config.yaml
n_kv_head: 3
head_dim: 32
norm: "rmsnorm"
rope_base: 10000.0
qk_norm: true
extras: ["capped logits"]
init_std_up: 0.0551
lr: 0.00971
decay_shape: "linear"
doc_mask: false
dataset: "wikipedia_en"
Each number is 500 + 40 x the weight over its row's rms, rounded and kept within 0 to 999. Layers, rows and columns count from 0. Numbers have three digits each. The size before them is the row's rms in percent of the matrix's.

# layer 5 attention value, 96x96, rms 0.152, rows 84-95, columns 32-63
096:460515507457418505494487468423533543494557516484496456546557514553525484559515512523470476481524
102:460457479483490456546493537486491441481542568465480461472535525573566496456580417446545470508529
097:436549514498508551452476545455452529478464536536544504488461527503543471451482476503545581530523
080:423534533513442482570493554478451427393483511532556478424455423531489566531473499501499550475491
086:578512438473491520491549541394525530526471514441465545485508548465515509503513578490531503558498
093:515536547520537548625494582527510526499464521511546423489522520496492480492483519454504463528457
096:474523515463471495562502504413482524438549513549511515534501425509490497426499475479408505485504
098:603465491577560509536477424532541454509459549531481438508545519483476524519407512483605496498479
103:490527558515540485427503405467518521486485492446448460400503534500507545515542476456542517501465
097:574564479453555531547520511538467530459497489411505533513499497456559530472468548493478511579568
112:518477507524445519510476561490526544614488472499483523515490533486512439464502491557474533520447
093:550504522509529513489532511466511493458449520519430496475510525547463516522526449501500549423476
# layer 5 attention output (transposed), 96x96, rms 0.206, rows 84-95, columns 32-63
092:404439475481541464483506543523567467477483512460534456450500469480530461461550465515494456528439
101:471468547494501457527465533559534491545540526476540511469497415509529483525483539435434452471449
090:425491518511492489421536486483587533484554441509521545473480442498529442513572506507557486465510
078:477480473523448481495526471522546505411556485523495419507535491480533457516513497513530517451550
088:485465549424598483487538527484429518501470484548486506531477486423499519493550488478442547438584
094:450526538471491533502473578450527525506528493514513529503432423563508505532529528503502521549426
091:583446495477438428519452427558503479499500538439543459410485433577561482522529476539510481533450
105:525502495435492450574518488457443486501505538585572550493448481506582471432472538495478468491508
097:437538497499475430548560505515500566552458513501531477520435550405532480524493503435477493480606
091:511503510495436495468497478509498517477544518497555591527537483514454452493486508503507553522476
108:544469523505490497531448562578429488486505447535516535514521453475424494488480478482474513521499
093:448515563387552437522463545460507538558518479448491468426539451523494513426452461508493473447499
# layer 5 MLP up, 384x96, rms 0.226, rows 0-193, columns 32-63
090:496499476499539477509448477535477494499571501506499502531440538530482492517434540432438468473545
107:487484493557382525539499482464483540476537577471462522542476555526553557465467508483554456534487
101:505450565472484492480478448487540467533461543495492461514535520482539475433462602551526494565503
087:461458547480512452512540522487515514475486520475560475470444445445546439467566553489468510516475
109:447411439521532475542510599483487476522465570522517524545482484507477474494448538553483460513524
101:474488528491548541500499514553510544549492536480417543511501453494471529453497531524486569491534
094:453470508499487488504486507498438532420479519427418537463456520561551470485484583490480505514482
094:531506541559455482440501432481543450505580514567533523507521467496556507565434466541532536472434
107:430458513487554505497565505395465501461473505551485473508426478507568505539465485512480472492492
108:528556480501464489418467544520516562596484461503424449510447508491444545490460553437560534528442
094:510499509584527559491443485594488533592466540532491486474443536499425519559458548441526534500511
107:511556434565503440463506411458555529520462544494458508502543506572482515471436541571576520486489
102:526487474512459505512460486476557509455629461541474467462446461578502479479517493493462499598502
103:458543510560532597512458504587478540502459468448528577519567482458533547442470467555570468520467
102:502517412487456524444513495445463525483562513500534440500558499499434472518424545414484503556494
100:430590563442518493525524511489554466520543506497450467515449476586525462483540476531478429475503
101:517463500466592491444525483449492478463471532470458551515483522556526505496409464554478521450535
111:486548469515594493492490514521516408427474484524535553538513463570491526535462488531543473536515
099:472483474578483541523529618485492504483498499513454472470523445464523485485451520549516478476463
102:485538535549481500424487512518507534486542498451458513462493500479562564473505533523567491480471
100:519560416427475522484446519453485456577471481512527495531478458497504526398557560489501561462556
101:499485471535465461440491404486532449468472560503455472480511540555505497449423497480477535498473
114:538506483550433520463495520496448456490515463477516497462488536470483530490591455533524580420489
110:490468525514462526517507478492482521514492562473406511508537540501442485418546560553576567526527
095:513484503449550540511460521542458469481489481502573607527518440482449476542512572577462520495486
105:468531448453518447442499539475537458515479458501534468448511560519547578458458459402507399561477
099:505470504586533519520494527510434466487536476504480495530486600479521470556555418571447461511456
096:461486509447598467500536516525452442433561453492466463472529470447537565539501447474444523473502
092:483486537454460468443545458529510444558481443530548461507507466546477432488458548488472497491522
107:527478519543484524509493505540547425552525526453465513496492505515494499474514525396577454457473
104:502520429492463471527473486505481529457582410536520514493582500522409482461504508541509480491495
102:496440509563463493495479510469572486471447517437495429437568496503570519525507467520554485527460
099:511436442483554516497478518536499500455488509501525532459512501568528570512489550437567501533522
097:509491473496542523497449574542460459507489511498428498518540465502504515490477512548511563504470
098:509471449524475516518514497522550494529463407452500567506483570547463481469492363499526543526518
104:518446531506573491519493551469487497449589443595477525525523519484494454539499432475458482456503
104:521569468511555568474524535487539506442531517455426585566478495516479513494454464492560541462449
109:465467469516416517447557515478534432480496542471447549491536485513550459490425551631479532465441
109:451584582552563556462492496531472450542435572521557490501521464494583515533495513581537547477489
104:441507471477476527528503551488493495527491463522546481534433491584489498496428493556432525489523
106:537488550549577516493527513501466479508474459498423406542488511547396479500430490426488547557473
098:524575459484565609483403517513532528519497489469460520574563509446516449472464471488463487497477
091:488529514561493523458498492528481547464518492534482432452555478509449551473453543451500488529498
093:453526481527481417472469525521531393515506478461557522522462550552492512434549455514538491511476
099:467495469507497548466493491530466538456505489592514548505482508532538493570464452448503518516447
106:549496508482559596508468494503477477402489480537510397502505522468502482552554453516506435545492
099:560453486473538500494392470497496495527483512488463502550459502537508538509487455503495535560467
106:470453523629518476519453496447478508476503541499473434493541402466486506477538543468512479443480
099:484551507506457494533470565520509514453471538483501542523568532526455543495530545546528487509495
099:497488452535397486482466585472482492544521532495444547536467517504595466496477502473515541486400
097:525588563540455514500454460514539517437551479459555421549507498497496469570540520487530514531458
108:575519553458459489528505566481486549487484438559546540493521486462512498518472486484543520595584
109:467502453489516510490513556602437476442509527481489517517473517555520524443473544541529557457463
103:477519577552513514522534518513485549480589487566502485475494463468542455518461450493503478500504
100:417477433470519498501552493498457486439516542551475587489457528484525552476454529523484516519488
106:546585473533508481520556525546495485476511530493519479530352608494504532541500453541516540538531
103:499469454551439578426384547503516498473447415450508471490523529537487461486478501478504422534511
097:474450562435582506549547539459486499525474516529534501492444471550510517516461459586411528496511
100:488511514510515554525472520493518426505536468507551573518487461386475476571448478503465514406487
108:485549474495447574496487493535496464523478537480552498505503517494542529425462476539517500577488
088:389458535589439533518469546521471499497544515539520472460513445452492452574458480486552445521531
103:495507413465438492473444485498443536483466407487464476492492438513520458517475472517456485476365
089:477444501479570520502491489468496439530497551475538458510440424546537487448520478510491495543581
091:510471553476538550467436531479485503480482518572546457477537520486498576538475555502517537475525
101:490587556504498542530432516477484443512482472566435571520479518461509423502492417530523506590510
087:462485475532533493476501483473606412548511478483491463409511477557568489477539447495518488498497
106:491504473506435481472417544533449478439451517557585478523445472523513539556492436422506525497446
102:488453502565540517480561504495487482517498477585493468429412496496495447472545560566539466588445
102:522564389530500489555471469505490477497449591525507411553457461470485530531489570551546513473563
095:501522461555503483415512463561491520524589494512477497472556527526476530500430506479514499578499
093:524544540458525469571509555394484523569524532468466444514445439479462415488550494486524509540533
091:456415444511576507473499482566397494544497500510499481504535563519509515465537507508490463500493
098:519524554539560456541563509488471485444425483543523510459485504497565550516497523496499518441559
113:452521478445504466504452499530492496411490480537478536491514441445476502522460449508527524490565
104:483468513515466526465403511521563460482530495527490483458485511543492532544441488495472501554531
100:479559471491549519468519517447500398458459474464452558510499513621491536424461529490433465465460
109:465508511555538583467533533554528491492532495502483450500507492478601451561473458471426568517450
102:500422505489528498487430467503556515526482496551469468494451456592511553545479455365552521552539
111:474475577591551572444523531526529508472471579504425473540523531485499440484477561493463551540522
096:486482502534523500492523447461491459511434444492453439463531494583463522458509521550517469555517
089:424543535524561492459513456430488495515535518507489422412448513418556529494492497428503488462490
098:480570547549498475551520571504532454503457534534457516492549530467472492517473488488468447517456
088:539503461467480507506499437478482458520589497516415468484569493503503478546487486494473483549522
096:472437451403508487443534558432478480488471464530518517489537496422589518479451523513506554525480
110:462557470554518492385507461571487555569495463490404533505461522482554527495551479521529541560447
096:526492508546471551411534460479530468551459485507417448494569451499466512527540437562511472551527
090:450526441470486504431475459543503479542470495488529503468473466517512541522467482473540539488569
101:418525437548501507511413527515449461589514497481516479414482482476512461465460472492475548516544
086:459516494508454513510488470481537478432477489549528413531473450538512410465538587584483459527524
095:460437529588443496553522525456581487547502557544489445496489457573485456445485503507514550586496
092:531496516474448448479465486507434445496451513562548557525459553474548544463534516498521475528437
104:488551486472540463493502502437480409413541486577501427537422576475520488551520479543456513514495
100:570498549506501511510456535525417529482452560470496601526606493494484499425507507555595486506460
108:484507507495475525518467469478528500544467512452456363561489440521427529514463584460475529550507
091:504475484575502503485429520588432465485568495492514472556499366431528491525484437558421519519488
105:457482547560502535500510512533481567497567432511468474536531534497439526532476462520501557448501
093:470450462452437426496441469478486512523584511506478432476434484511450498468590492513549511506484
104:513513518546504486507493515433461518488483549482459434486514502467485478517462439572505464569465
097:476507528472522487499560530450490544481478441514501514551488523452485534496562503498562581537534
103:491505520518495448493537475457467519498456507443478573518408505556554459519477459562479504512487
104:543521451483430440539437512520439470505463480520484457539480518561531485479508431542539516588538
106:537561499548534525539499507535382472534427432505502497517487496508440479564472557448573528555515
104:500543531531555443503517507515479504534582497581490347527547545481535545501513550534415587532503
100:483459491531503479481454551543533560494536503507569523485540559597473533438520495580530470468437
103:517494467568553491486525492554553501504549419448467563507457559562517490508428511467502505430423
093:451490486549411513453505518534529530487487495497492483462500502535475487490491580563463438525413
094:492480552554514508476484575457539525442441487446552465512490510558531475485499472542515452548539
099:514468565487483492532483540515511504502536404548483511447415494541539520542470490513509454544501
102:472525544545531536505401547451456473499427562498474455537512586485481512521460501445486542473542
097:389450548551487499492512490489424531462540526490475495488469519463476495460482524527504428483491
095:518483466550510483508426531451540455530511502473495514525505508455396458467461475500557555495463
102:484488466457535537478515493474495561495511450538432478458538475471510525481467519435448528497464
093:452528526486477422495520417477496519467481543467476474437509552484454549560483531546508502460457
109:484475438507559592444521448487431511476510470437564510474495527451508545530459520511526526564503
105:433538517545468493505522519453523510500468431502500522513512383563503503484521539592504552405586
098:457469562446516531467444484496470499458505500405478466476511526462539515513523457474518472479541
096:534505429511543528533476533571463471526493453435511534499449559494502513434487511470500523524505
096:453478510465510454449438583510458518394401422488420511496447502498516515510491534468499544462467
091:563444541503493397475483437497478510480523469505595471563453511535454559498484547471469451469477
101:492533491541461543468444421517534558484546516537457459449479581516502433475417510535590449510494
112:479514483498540509451439510522537485518512521514516495500493466483487432438529450498503490619418
090:506544495503494509528485502456515464484527465415528489428514476508520527467499483554449504491469
115:528495521522514564528504545499490466502511423502500544466486553479513536477538454470499518521504
100:474472434435529495523524452469420473498543550516509577585442443485434502539493431483462477529480
092:511483519524549568532420474529588543522523430507544443463540480529583474471481489448471548498504
109:540456579480512525516524507528532534447468496465517564509545421510555516506509489520493473565437
102:485503472540505455502408380499506516495530554481437510482513512527532540511451469492496459460465
106:511492444497446507463544509456524442483456503458511430518520463527550506439431470582493546504413
101:495518497522480475499390440449524537442550536415470522507479465561532439397502526504450506483484
092:486497435563520447502487584461552502462563527473433500563440501506529486471414510445436447508525
095:513465567471502451568543571446510564517470508520550503540517555517453521462520512515491491544491
095:564502444499517515556493488507487613467547553506513457565541461491481500520480497459521540514505
094:428473533478481478488486508486490540444417473482495458513488516542513506478478487540549477494481
092:507486481560482523477478530484494486494545402532513476517430459482541452465539526531511505565573
090:421504542535495536452524504546498463546579510482497493557501537513587522556451498553464485507461
086:483550497508615508519462531501482570507504467563542591600499514478458531558517458500457557527478
103:466521441512530531483501461500457487398471579483477521481538457532532504468505467512536485502563
103:513536543444517409476455512477488518488521499563438481480512563527500490513426464501533434487504
098:532490494528471605470536557550527504455505521515457575491531490518552496489396483490518453482517
102:506559530537471533459503504471504468519434416571508399471459580416503477471465525491473521486531
092:489524466489440531477519447495473553470463589485533465515506543583470498492504504492503567444515
102:499504453552494489518474520483509518482435502502457480485476457448601503493464471504543539472562
110:522476480467467513454428471523423425478497521441447494536524521474536477488475479505526489505447
104:543491457562478528489434440599517477455555460541464511476473518510470386534441480478503420541468
091:484571546554487434432461535570444481533519495530513425490533421506514529495445546504491592446511
099:484426490502499533527503455484480455452504509491504447470490440568468506442550511443485520538482
102:490524518580458514523489459514463505489525512572531553556536484546503526403491434560459466526542
099:575469418550494530480486507459533539455500503527517504607506458531549439528476493488597490484486
102:442576482502488454490442552537483532469452499506443505479505462464498471429486531548483509471433
066:515495543520478561504502515488480507468539509472546531497512527487525484495550440494415429443525
099:518513494509480471513519567450445486551481484505494492540540506502562410543471492496479516487512
099:512468536523549437541547512468511498521446531483500495508496471409468503486465541538472530533429
097:438433473515522503490438504477430518503499495435508475488487481442471520465503507476496491519483
101:529466574547559531560445557595519488483493545468550505551464522561494433565539486586466515485514
093:457532499483513461486511429411443540480566467483481529424515445493531456542523475543474523482506
104:473561526442493444471453538474494429480455516516564448489483515505451432511456579532487534546474
107:568509573542499507499518543450491575497502476500523513504555535523474439485494583534551535446529
103:475501445511524585563456480507475487476570501511496520564535560549489517536475531505564504502507
104:503616532514475536482466586471526442547550514465504434450532456489516511523546481507552506502488
092:528422501560457481402418527475512585486527472507523538468517458492501573511488522546558417557473
107:466481557549568461471517440493530483542530520559497537549466524541451600410474452550471516495445
097:430450478493484502539535526455490578534427475503464449467565527499548454492496488495476496434494
105:467453496491495529498481509482445503461535538561535471418491497567448478483475547515527514489526
113:490482489474519468528479463548501464485504501560450543476542454547488506468507449552538507481527
096:446517558468502590531530562462531438448493447581545537521497513554539552526543540476489465520416
107:527518466511514511478477489502506503396464467484413619485469472480587543506518449548507481460484
107:498568516540455476573492470455460629480537586496469469517521480486617532453472496491511481498419
087:488530435535516453494456476451502485543552453451516506486453464507590424552513484519545471462544
095:493540490501427530581457508493530541497468542506559535505421483504530532479473525506490497483489
106:498483416563544463524479511542568550465577480435521462477451546481557516436532483552512494490528
099:486510535505447606537507472492453511489483477563472546590406576530502468541476476522507462485489
096:543561525515555578517500454519432572502502522464477532537547497487534520597524572572534447520490
100:511455587602489550500485519476511432585452468501521575497515516557497485578466510444560576523456
092:547518480462533526496520487489491469519468532497448500527494484512540546465496500441532584449535
106:507495428538491503454515470443538520514536468477542428486503546528427511509491401515460507548532
098:488492590488493571531435487465467538451475527541530474489467464466536408494543478440516476441518
087:577498527528541425514471528543538491491508567531474535564547427546491520541540418507486551504496
097:492507530350512481497471550496411548461516524503536458521471469549466581516504515515466546484494
111:536527529477438489470450521535469488554452440483488603503512482488511507469541618509500531488454
104:486484469439485615481489494526461472424551507514430539549499450592450514510481525507534494458483
099:527489475567471461445431533546488532513530547512529479477565529535433498504429514469508528485442
106:463512504517476518488441496494534479479468532572544613540483488581489365480475486488430557560493
092:462508470467540551472499524441519428419552473438492470444520489561568504382551472579504515500503
098:487533433532591487486506506419487523529559463490464488442481468456554483465493418481467489474475
103:527517502470474430416493437487495496490499524476454525506473522558524502530456474522466451468468
097:455474529513470514449481541513538479521496486565519505495569581489548590539482463459551529511473
099:434495458429583505473447498511523562592533485516473535543495564473476579526446481540480577495459
110:507480571486482499518481484549491509472551546455453522517525540581555503479506521592552540514505
095:498434528496541486512455464441492513466510569427492434500497511494513504475473479510587489526508
106:477556497510603488485524496505624451492483473484490533490520471490479528513470440465540561510484
102:494403502507527513506533488507552481430469472543505495496519524501450589434493525486418543528524
102:474519553574425604423470479515443483446511564562515442559477519531524518535539529495489536484476
099:451419518492550465436460545462394498436540545473497493472575526465470510546491460477551498474558
098:554491538492522485512509530477507563490476536486477467511516463522522520521526419475529561516446
# layer 5 MLP down (transposed), 384x96, rms 0.0399, rows 0-192, columns 32-63
093:514471518502516474520517506528436524452502482479530531415530468437537502452443450479453516480484
108:496449429491486476485436522509540537529522492578528425483526511511475473559500491548493573469501
101:474485540542459437521524545439467497412507528510519481438472440424448560467536454495533428483463
092:530558527523467550478467511514464452504550540426438560557575560557443538508472529497517535475480
104:497427468478476486461507494556500450478490434538520470518519517466514493464502476458497531565492
106:511517504508494444515516478480485544549457616592450511491441488504446495415504461444526490505456
099:508521598537488487485522508504536499531463467525451532479512517542484436488479516547517467459431
101:457486554493486504489479602493483524454454459455518482484448553520539532528503533425607473519525
097:509548563535568482453486525490551465485514529489524534532534577524484576444540426488509547539501
098:464500488487509496541548484518480482487462514528555461514507509466491433513518539571573577532491
090:582539514505501527485539505542533481481486540510529504478543467593517437575444488542442435443555
106:479512478557525507483448466461493467494545575483505545506487527458541510507549497533559506509549
100:449521560460538465474479525466374452548377458507560514508541544498470507469566514535543460492488
110:496512460507537417502494546500466534431523535492426479511490463529407510526488448490520483492475
103:484541481530491510502454478530518446504520543424427514547434502505508516545518491546529490480473
093:517495485547425477501561510458466528492516522515512474430598454487428510537511503505493518497470
109:509522544475463528487479448547429500486490556480517395452554490518456509495456554523522462478505
107:446538537458567433489522494473506471513476586428460456480459507529472527446536548468504519523608
100:504534550584549469485445489483480475517496473546461508523451490489483535411488553507481500465532
108:466476504513552481533496446477515523612486529509538535581534450554542489506506463519574501444465
105:439493544564545509532565465482494546482489436503556540475552510513492449528456466511512481549455
099:526528491554465479470483435517476542466448478471494510478523524493505475463434521444486435521510
107:442491605502498534482522548426483589556510497494497491499511549471572479463524553485494459493574
109:476449515519578494507580469450458549530505540496506473464488490516455424562507437460495445508511
094:506528556539477470500500425531552537503553476531425509550522450572481502502451494517487493520508
101:503461469473513491485483465618555552408470605470516513509479480515461440482522482444500451455529
102:493498551431456428507536456494536474462630458563486526475505462486483516485462506493492477541502
098:482483524572445525433514463477514514522467532525530488455521526432518486516511559491529444546480
093:511541514529563458574500572470485510510508501487513557529437502524464501503517545473466556562538
104:451562562522494453427547637516563498522533512575479488467525453553522486457504513555488514492506
099:530526533483465511472487456508494524513478524466533517540449450456468478419446462452438477496516
105:503542480419505454462502513548432432505511503493474546534495467499475546474502523474481491471513
099:482541563440434488484456535495541514523508527523466536515493508456572436468526483515454448510498
101:441504516492497517509564452519500555537527521542479465493467570486461474512521471435499460605491
097:541513506593464510421411527463482451418497517543542557559504559508480465492510526518537518504507
098:477480496525388484432500498514504583454514559485421455498457452549472457511501481464478542501587
106:530545523542499498447445524501495452505541488563478479488445497494499519464490397516510484423472
103:497442493492467422537450505524469483430427503463463486531502556510504459485467473486547450546495
101:536551463484490439465502593506485560488555491475471479502497558464518448472525595464480485401468
098:446492469588512462502494501522535497511542487501500537565501380460498505511456496528483486489499
108:498434491419449506494574483480468513498504464487543458538462496468517523565519520432475537505499
108:506522478413513443576420578453451494465491534513473468470551526487526442474550488517517509501589
096:518517503477510462538564507533504512543461527448573506585489549445511482479500501508431577524530
093:523453484460522526479519440531466500484470482507472512492614473517555477499509522517435531535506
100:475478516502469482518534444513498523521541547540473512456515508474422540510515407532497543520527
108:454427555452512474491403496437540453519499510504491545586515523490469513503484555502522514514511
100:444491513481491492532475450510461488517473577494622482420547465501495439402466478519524470520518
100:582503478452466440524519544520464503478484497514550554466503449523535567493470451521482511566503
098:518532458441504562524521545450621531508483460438476581482479449529537478580497523466532524572434
097:538491453501455516477526443450531540477504537475513479489548533503490483524549486544544429474505
098:470487533455452442481548505522505418502430476490528396483550480548455477437525517635526483528493
100:480530486484537486499524510423466428506507528501488423471498489519522477479433523460541512528511
105:480489528468541511493478472451519463518505509480523541579553416482519521461514507538415455482571
098:458572448513493569555492505506513566490558521509524464515567423443531482468486493556477536576544
098:551553501481545461548531541513456567515505503551525515466481471515473482543505479554447432507477
106:606419487494506454532468529465546520544470545493429551475435527522576438453528506509519478516434
105:485558517585471416607560466533488531520573513544569622487541417505491526444501504549493516482525
097:475509475497475528526498550549467549577523456519507413480543597549505552496441528438511494534494
099:499492461426504548479501428533524496511517540525527436507464540526497502502525540538630466516481
111:533492449493507467537540453476559490472549510499491564369508534495444450475518470571477421495524
094:568539499430476491532460434475500490496561503524422489492542482538483473499465484517419555521444
098:490531557487523507486452550477498521548509570498543541534467543514488499454574503469498467516484
086:525533492476483540488521493444504530519472399498537473455595541497544538568405533551507522519507
091:515524492537488443542506473462545466513484429486489536464518486517504533514499467521440509519502
111:504493480420508546490538501539508477481500450493482467519475514449552529464533506518543466536523
090:485524501500492477514454530520422534419533505535487507586480466506449516532503491567538504492452
107:462460491458491520548555461423517541533495498496513449530530446524560452561523525565523427497500
097:467517538459507507498453542544524498441473453503503508529520447518496615530427459512459469476572
098:504493458486461488445515515463553425506537427518498531474489542579516485546499441514530538520484
096:441440465572551442555502522492518523492425511494557511424492535474501572534543508480479552583458
096:503581490482533538440509486571542464454540582545430528510536494579553502386459445544511474504452
090:516539550528442485520476519457553481527491517488518529522485530507542514472491479400574545497531
089:559503487561474551561452458505531527536551498496429526448525526532465478512467478497489475577485
101:552483446486496514527538476470506506537415512538480512581551512471479532498524586527535515503480
101:489483499460475540527556566527520503530486466490458532557529418528573513492456499466557400542472
098:466523482536456462486558512506529519548553501461491638498521522532478533542513457499536501482434
112:607482486489481507563488410477570492525425475527525477523554479532493531568478463503534495541486
095:499519455519494525459510506451443514533559488516551476550470513467493475531471480519519467505469
109:443474537483482494475487492543518560499442518493453571430486528488424522420460502548463527539518
089:522559461520467393484495486496476437495533461470536524499514434406560477492482507522494468473480
094:618452526440488465476476496467535499474510557502523561523512450538520515542515465497471524533395
097:447446524505475565497582473464536514500519481518528486478478432567491502485564494512504492554468
094:491492467471452442471539469552512413498441437449542534420507502451503539552472590559500496473539
097:501513533530474495532530454461476555475519537506550481405501468563455556560538481457492417483528
116:462475487522484551492542575426488516402474479505550433518504455537465512506500516465485493377572
095:455547498500455569568472503550472450492608457525582498454512490501516455498451524473512521499465
092:606528514475503487506532485613487528519501548496522522476493463454487479483495474509497486457492
101:480458525517513506523533518487510593452430495530521551496485560535475512521532530423479487450498
090:512454515484531521501525538481514492501539492555531571481487530487488512532528467514552497472472
099:489490415486538534525514511616514542439506438489526496439492506497563497529527457472524485501474
092:431558477530559522519493490491498533501542521481548477483473438556503553467425383518464501437472
096:592593458582444524464518498533458580509504467466452551484490524512470477524560506485491519529502
096:483425485540512524554477526441560534534537473521517499540577512557504433482486496469481525513474
102:507486490463560504531545500563466567532458474482499463621552522441550411530580533478526496518490
091:512512520519497520494575547481595535530428561503505469538466521512553471497521557477424497529510
099:538496528498505473467426518543562498516533516524566604506467477529542532524476421515502430539511
101:588519548461540522479482540525471439503479512472546529565466469431531497437404487546484483432498
103:567518499478492514477483442622614491508521506515544577505477421479522466543540519482432523433485
104:589481467504487598475502475515541403461553431491512523489484498545451506547528477531502533398474
103:485437510510525392535475493513607518496536489513440515522472484509447501459578493517455428499571
101:513489641485513469530536505499524489469420528462499493518459538501455567508450452490572514545466
101:415500414427496537525442545519457506486545518558455513514551491453453508492501440571505512469495
094:485471506515464402539525451490488531519583486506447476598496462469456509462494481493509494485484
098:524597515516469469534461470455476457474489502529504498452441450462549519493518545484488513458488
102:487540461552461467460412512482525501434448504588505543462507495428482530489523494539494492548549
095:500505528462514482554490535483485523436569557498505469570486536470541545459574567466455512447558
097:511533453567425442496481436445469505547532488532519479463546415446517520528409491541550510526544
094:462505515442513518504518481504515498495544493427533564445410582417496546474486551431489442474520
111:520558415478490487600547474522479477552604489545460405492482430506489524522531486536476535505437
099:508501426434548576434558498511497527502429482501501511511510612492544471545452527467478471544500
099:508453533459448488479548463577523488406513511546528428532504410515478506604516491453485525546480
094:514497503464494503534499516506468455450472551478485471444469549519523578503451508557536558465534
098:536547514558527520512508441448481500503461490522513512502460531488571512426413446514474512520546
110:439560556460527443540532499541615471480503502453525450533508475511565487458644525520429502525528
105:534476496509475551545445493541465464499456539436478530530486491442490516562444483476537333519546
097:484544514477431519552484532493469490470533480480462497445497456578528540457506584468513402584485
093:557544511487456457478522500471486555397523608484404451474493515528561436504501533484477548471553
105:491536518488519502461545514545461495472544508530523508566526463396489477541534494529402511502461
096:467588431573515563512502503425483502534485478523450490405574429522506500534515393604549504506461
094:521500450543512445541497503480530538531492496444479464363507524554502520503480509462559431487505
109:528508504497526508430424502503494501500489519479513403552566526599463460475496474498489524490515
091:478461494487509502462502487486465494506445484573515399502477544531482485478461546478513496511562
112:454508524493559514523506439496481454509480532515497587465463561582519492567469543570497479455574
103:545451495612545526490518544469434500474490505473561562541510519477452519530436502438565481466512
094:511502431553506456440572539510538524504455481495515508368423492484500483482477578501498452515519
102:441502508515538479456530541446529505505497408516428539512488520448518527540549562447479524576470
108:547471558469436544524524511476450467474461549505474514446486491593446475517544504523505480590519
103:512571461496489462523430453474439529460552498493522520441482514506515454596458541439527438559567
094:554479484497578463512457493523532540480438486597556488440442565427521508617398529513532524540496
095:470540556476516491491537408411480524576524484385489512408445430419495535514479475538461523438457
097:492528478525488496492404424522444515450529513475488499563463399536511475470435474493482482495507
099:499550515505518576548424550512482472481448511523488457552475569515492465513453533519476497475470
097:466443503474517500512472537484503416503523463457502561525474362526572500486530524499443542500510
097:462526541510521400455493421546448466467487501378475506513585427498421500520540506531452477483501
094:473473469490542571538516506429455437537440539493514512454438499466441464522485463545494531434502
094:537501530520496422468547531504537510479502500511481490499480455502586512481598460507477468444474
100:540476547518524491498516528430492546543498489531516547534452536450400546495541462514515578453518
098:473502440567438511491480485526520533512512551497576425514500575493587490422443474506520529576468
101:495530518547540432485547527496541514539507443466560466539561413500518504499530574538506479552541
095:415529505504516528482484504543523525434543492466521478493582511484472562420558497470538537491544
095:545477472465530530554494524487519426473517493442537460485533499502456461547460536496483502464556
095:438499526500544468494484522494505488486574500508579514511490626478498498408492543470416528530482
110:475506501536554464464444463452510485499472544501397553600448534403554499482484533437500498440503
094:525555506504501541497519513525516540541474503456462509473511436491508445562553458519458545479473
099:530457536400505620557528503460486491485456551478503535515489510489510504480604505473488460483524
102:496518526571496477475428537471516550497496482529541527537451451445603438501509509531457431429500
096:503509509518504598478450509567493505514470427512499489456485496523509513535482482490441473484594
107:468522532481603468468551538472445449514504532500515487472550525451471476513532565429473470536478
097:440463475538504557541442499505553496492470455495523481483404494484489577445515428516504483506597
087:462519469540553490448451477494450481501482498550404449465456467553437505488443544534587572539517
099:493479481483493504452496499445478486511556525509542452421461550492439476459516517508560492448491
089:481515539498520511516527464552500521469526416527584490544534487594511440595529456512507487570501
091:395421551581526452524425518520468450559446503534538503489499510474527431516518487455560464545569
097:472587472454538472503568531529497496509536445454483518533494470493447513441444521495512515504489
097:457447546481560528478571511538527512549505531478439522438495577445508503531502505419420528508547
104:456535541489505570577646513506492529489487469460466518556517569523476516472509468448481425522524
103:498497524546450552533542512505480510461537444497503493513535612498540437517527568500512515510444
104:490490523543493541457522473468484478483505441614527477578495456464495569501531502500424511484444
097:506500494440448488483465533557501516480511515494499455493504444488557483485442435554463452549492
095:495485606469508567431542462511490481473481535513442504475504474495518452528451425504455424478469
103:478490483440527435473473557515394482547578507468500570536481513533471493504480549518503540442475
095:569565532490523497542549481464463482468478539507499529522488440493513466524489483512546472556534
090:428518482546519482528428546530466410494494500417470509500500480510471518503458460541541505490455
105:473522460439518516528536452544501497503481574508471441530455473453481507452540442495491536556538
100:475475482559524527566488435480467517506471534464449448475497533434447494605489509477473430517548
108:498519532479508443531498456546567493530524519525561434573539567459474565464493542470461512516459
103:555399430410493534460493484512538457490534446482542543486535471537449510513449573534484435494531
091:479453530501424498566519390571506447508527491492513478474455502509494477473440513415481464489427
098:494434503518519543406553538466498602518464450441562450430497577514505417517497517420514513497534
101:461525501460478541500493535446448530457474491514478556561501488500578473560469508497536447504603
101:446506527475544463556476523610521519461500548469563484453512457539539530525413488456461518488521
099:520494453499466471458456532554471460551494490499443500454496481466470509467505484480492465529516
103:472582495474463539464602504488527538446411468472519481490488459445500558520472509536411498503529
100:506541547483524527528519548515575562513490518467492466473501513503464568504454504462450435448509
108:486450545517510488563546486544490459443524524531523462449572475532469441557478521457506541508523
097:523527517487536472460482401540558403513544538478507535441493475490482428520464478525579508464529
090:358530493516525542502545510497483506487519463480546499409493478480495564416396490463519574514540
098:506493565502544516499458552550474521546475496488492508558554517540466461510612427487519516492502
109:446475393548544482496562502471460498516538487457555490526499540509496484468498459532462530525441
100:496502552520531494560537540486469518465462441503427519536537414446545441496550489496496540492544
094:500550467509546554447461514490491521437502473546443486528455560505449542519557473533490516537435
102:492497505532502513535539492479549540533541478509463495483426520515508572539552458491557495479507
091:504484568510467471438472498542479480541500521556458538448445504529545519495492509469516530531561
103:496446527502455527555542493638535475522471496465499495524522549491484503500546529477514485523480
110:498523492571474498538498503584521480513480462498444469537490520506452473494464489467437466499415
104:547552505478568482463483474486477437551489538468519542545546426496420511422603496527524473484494
101:517429502443510479512498484552502468486533523529588390473495547507480508444497528518483462471567
117:547446541526442515492472549462599466461504475508579503562509479457517510514444530463464466505483
093:504518523483537533453504553518619502571489510487456489511416613460520495447588537503497500465479
104:487479530457439580574502467520496473515562547505476485578451480443561532529559506465548525503491
111:511519499447433539481511495555523534560479462415494476424499431439555449479531463502514465453570
110:472514453508507540537410532478568452512471483533506607505494428460514478490514479495518471490518
099:505602450521446516523571501540572531552412442551534494528505478597500505448488511488500509526515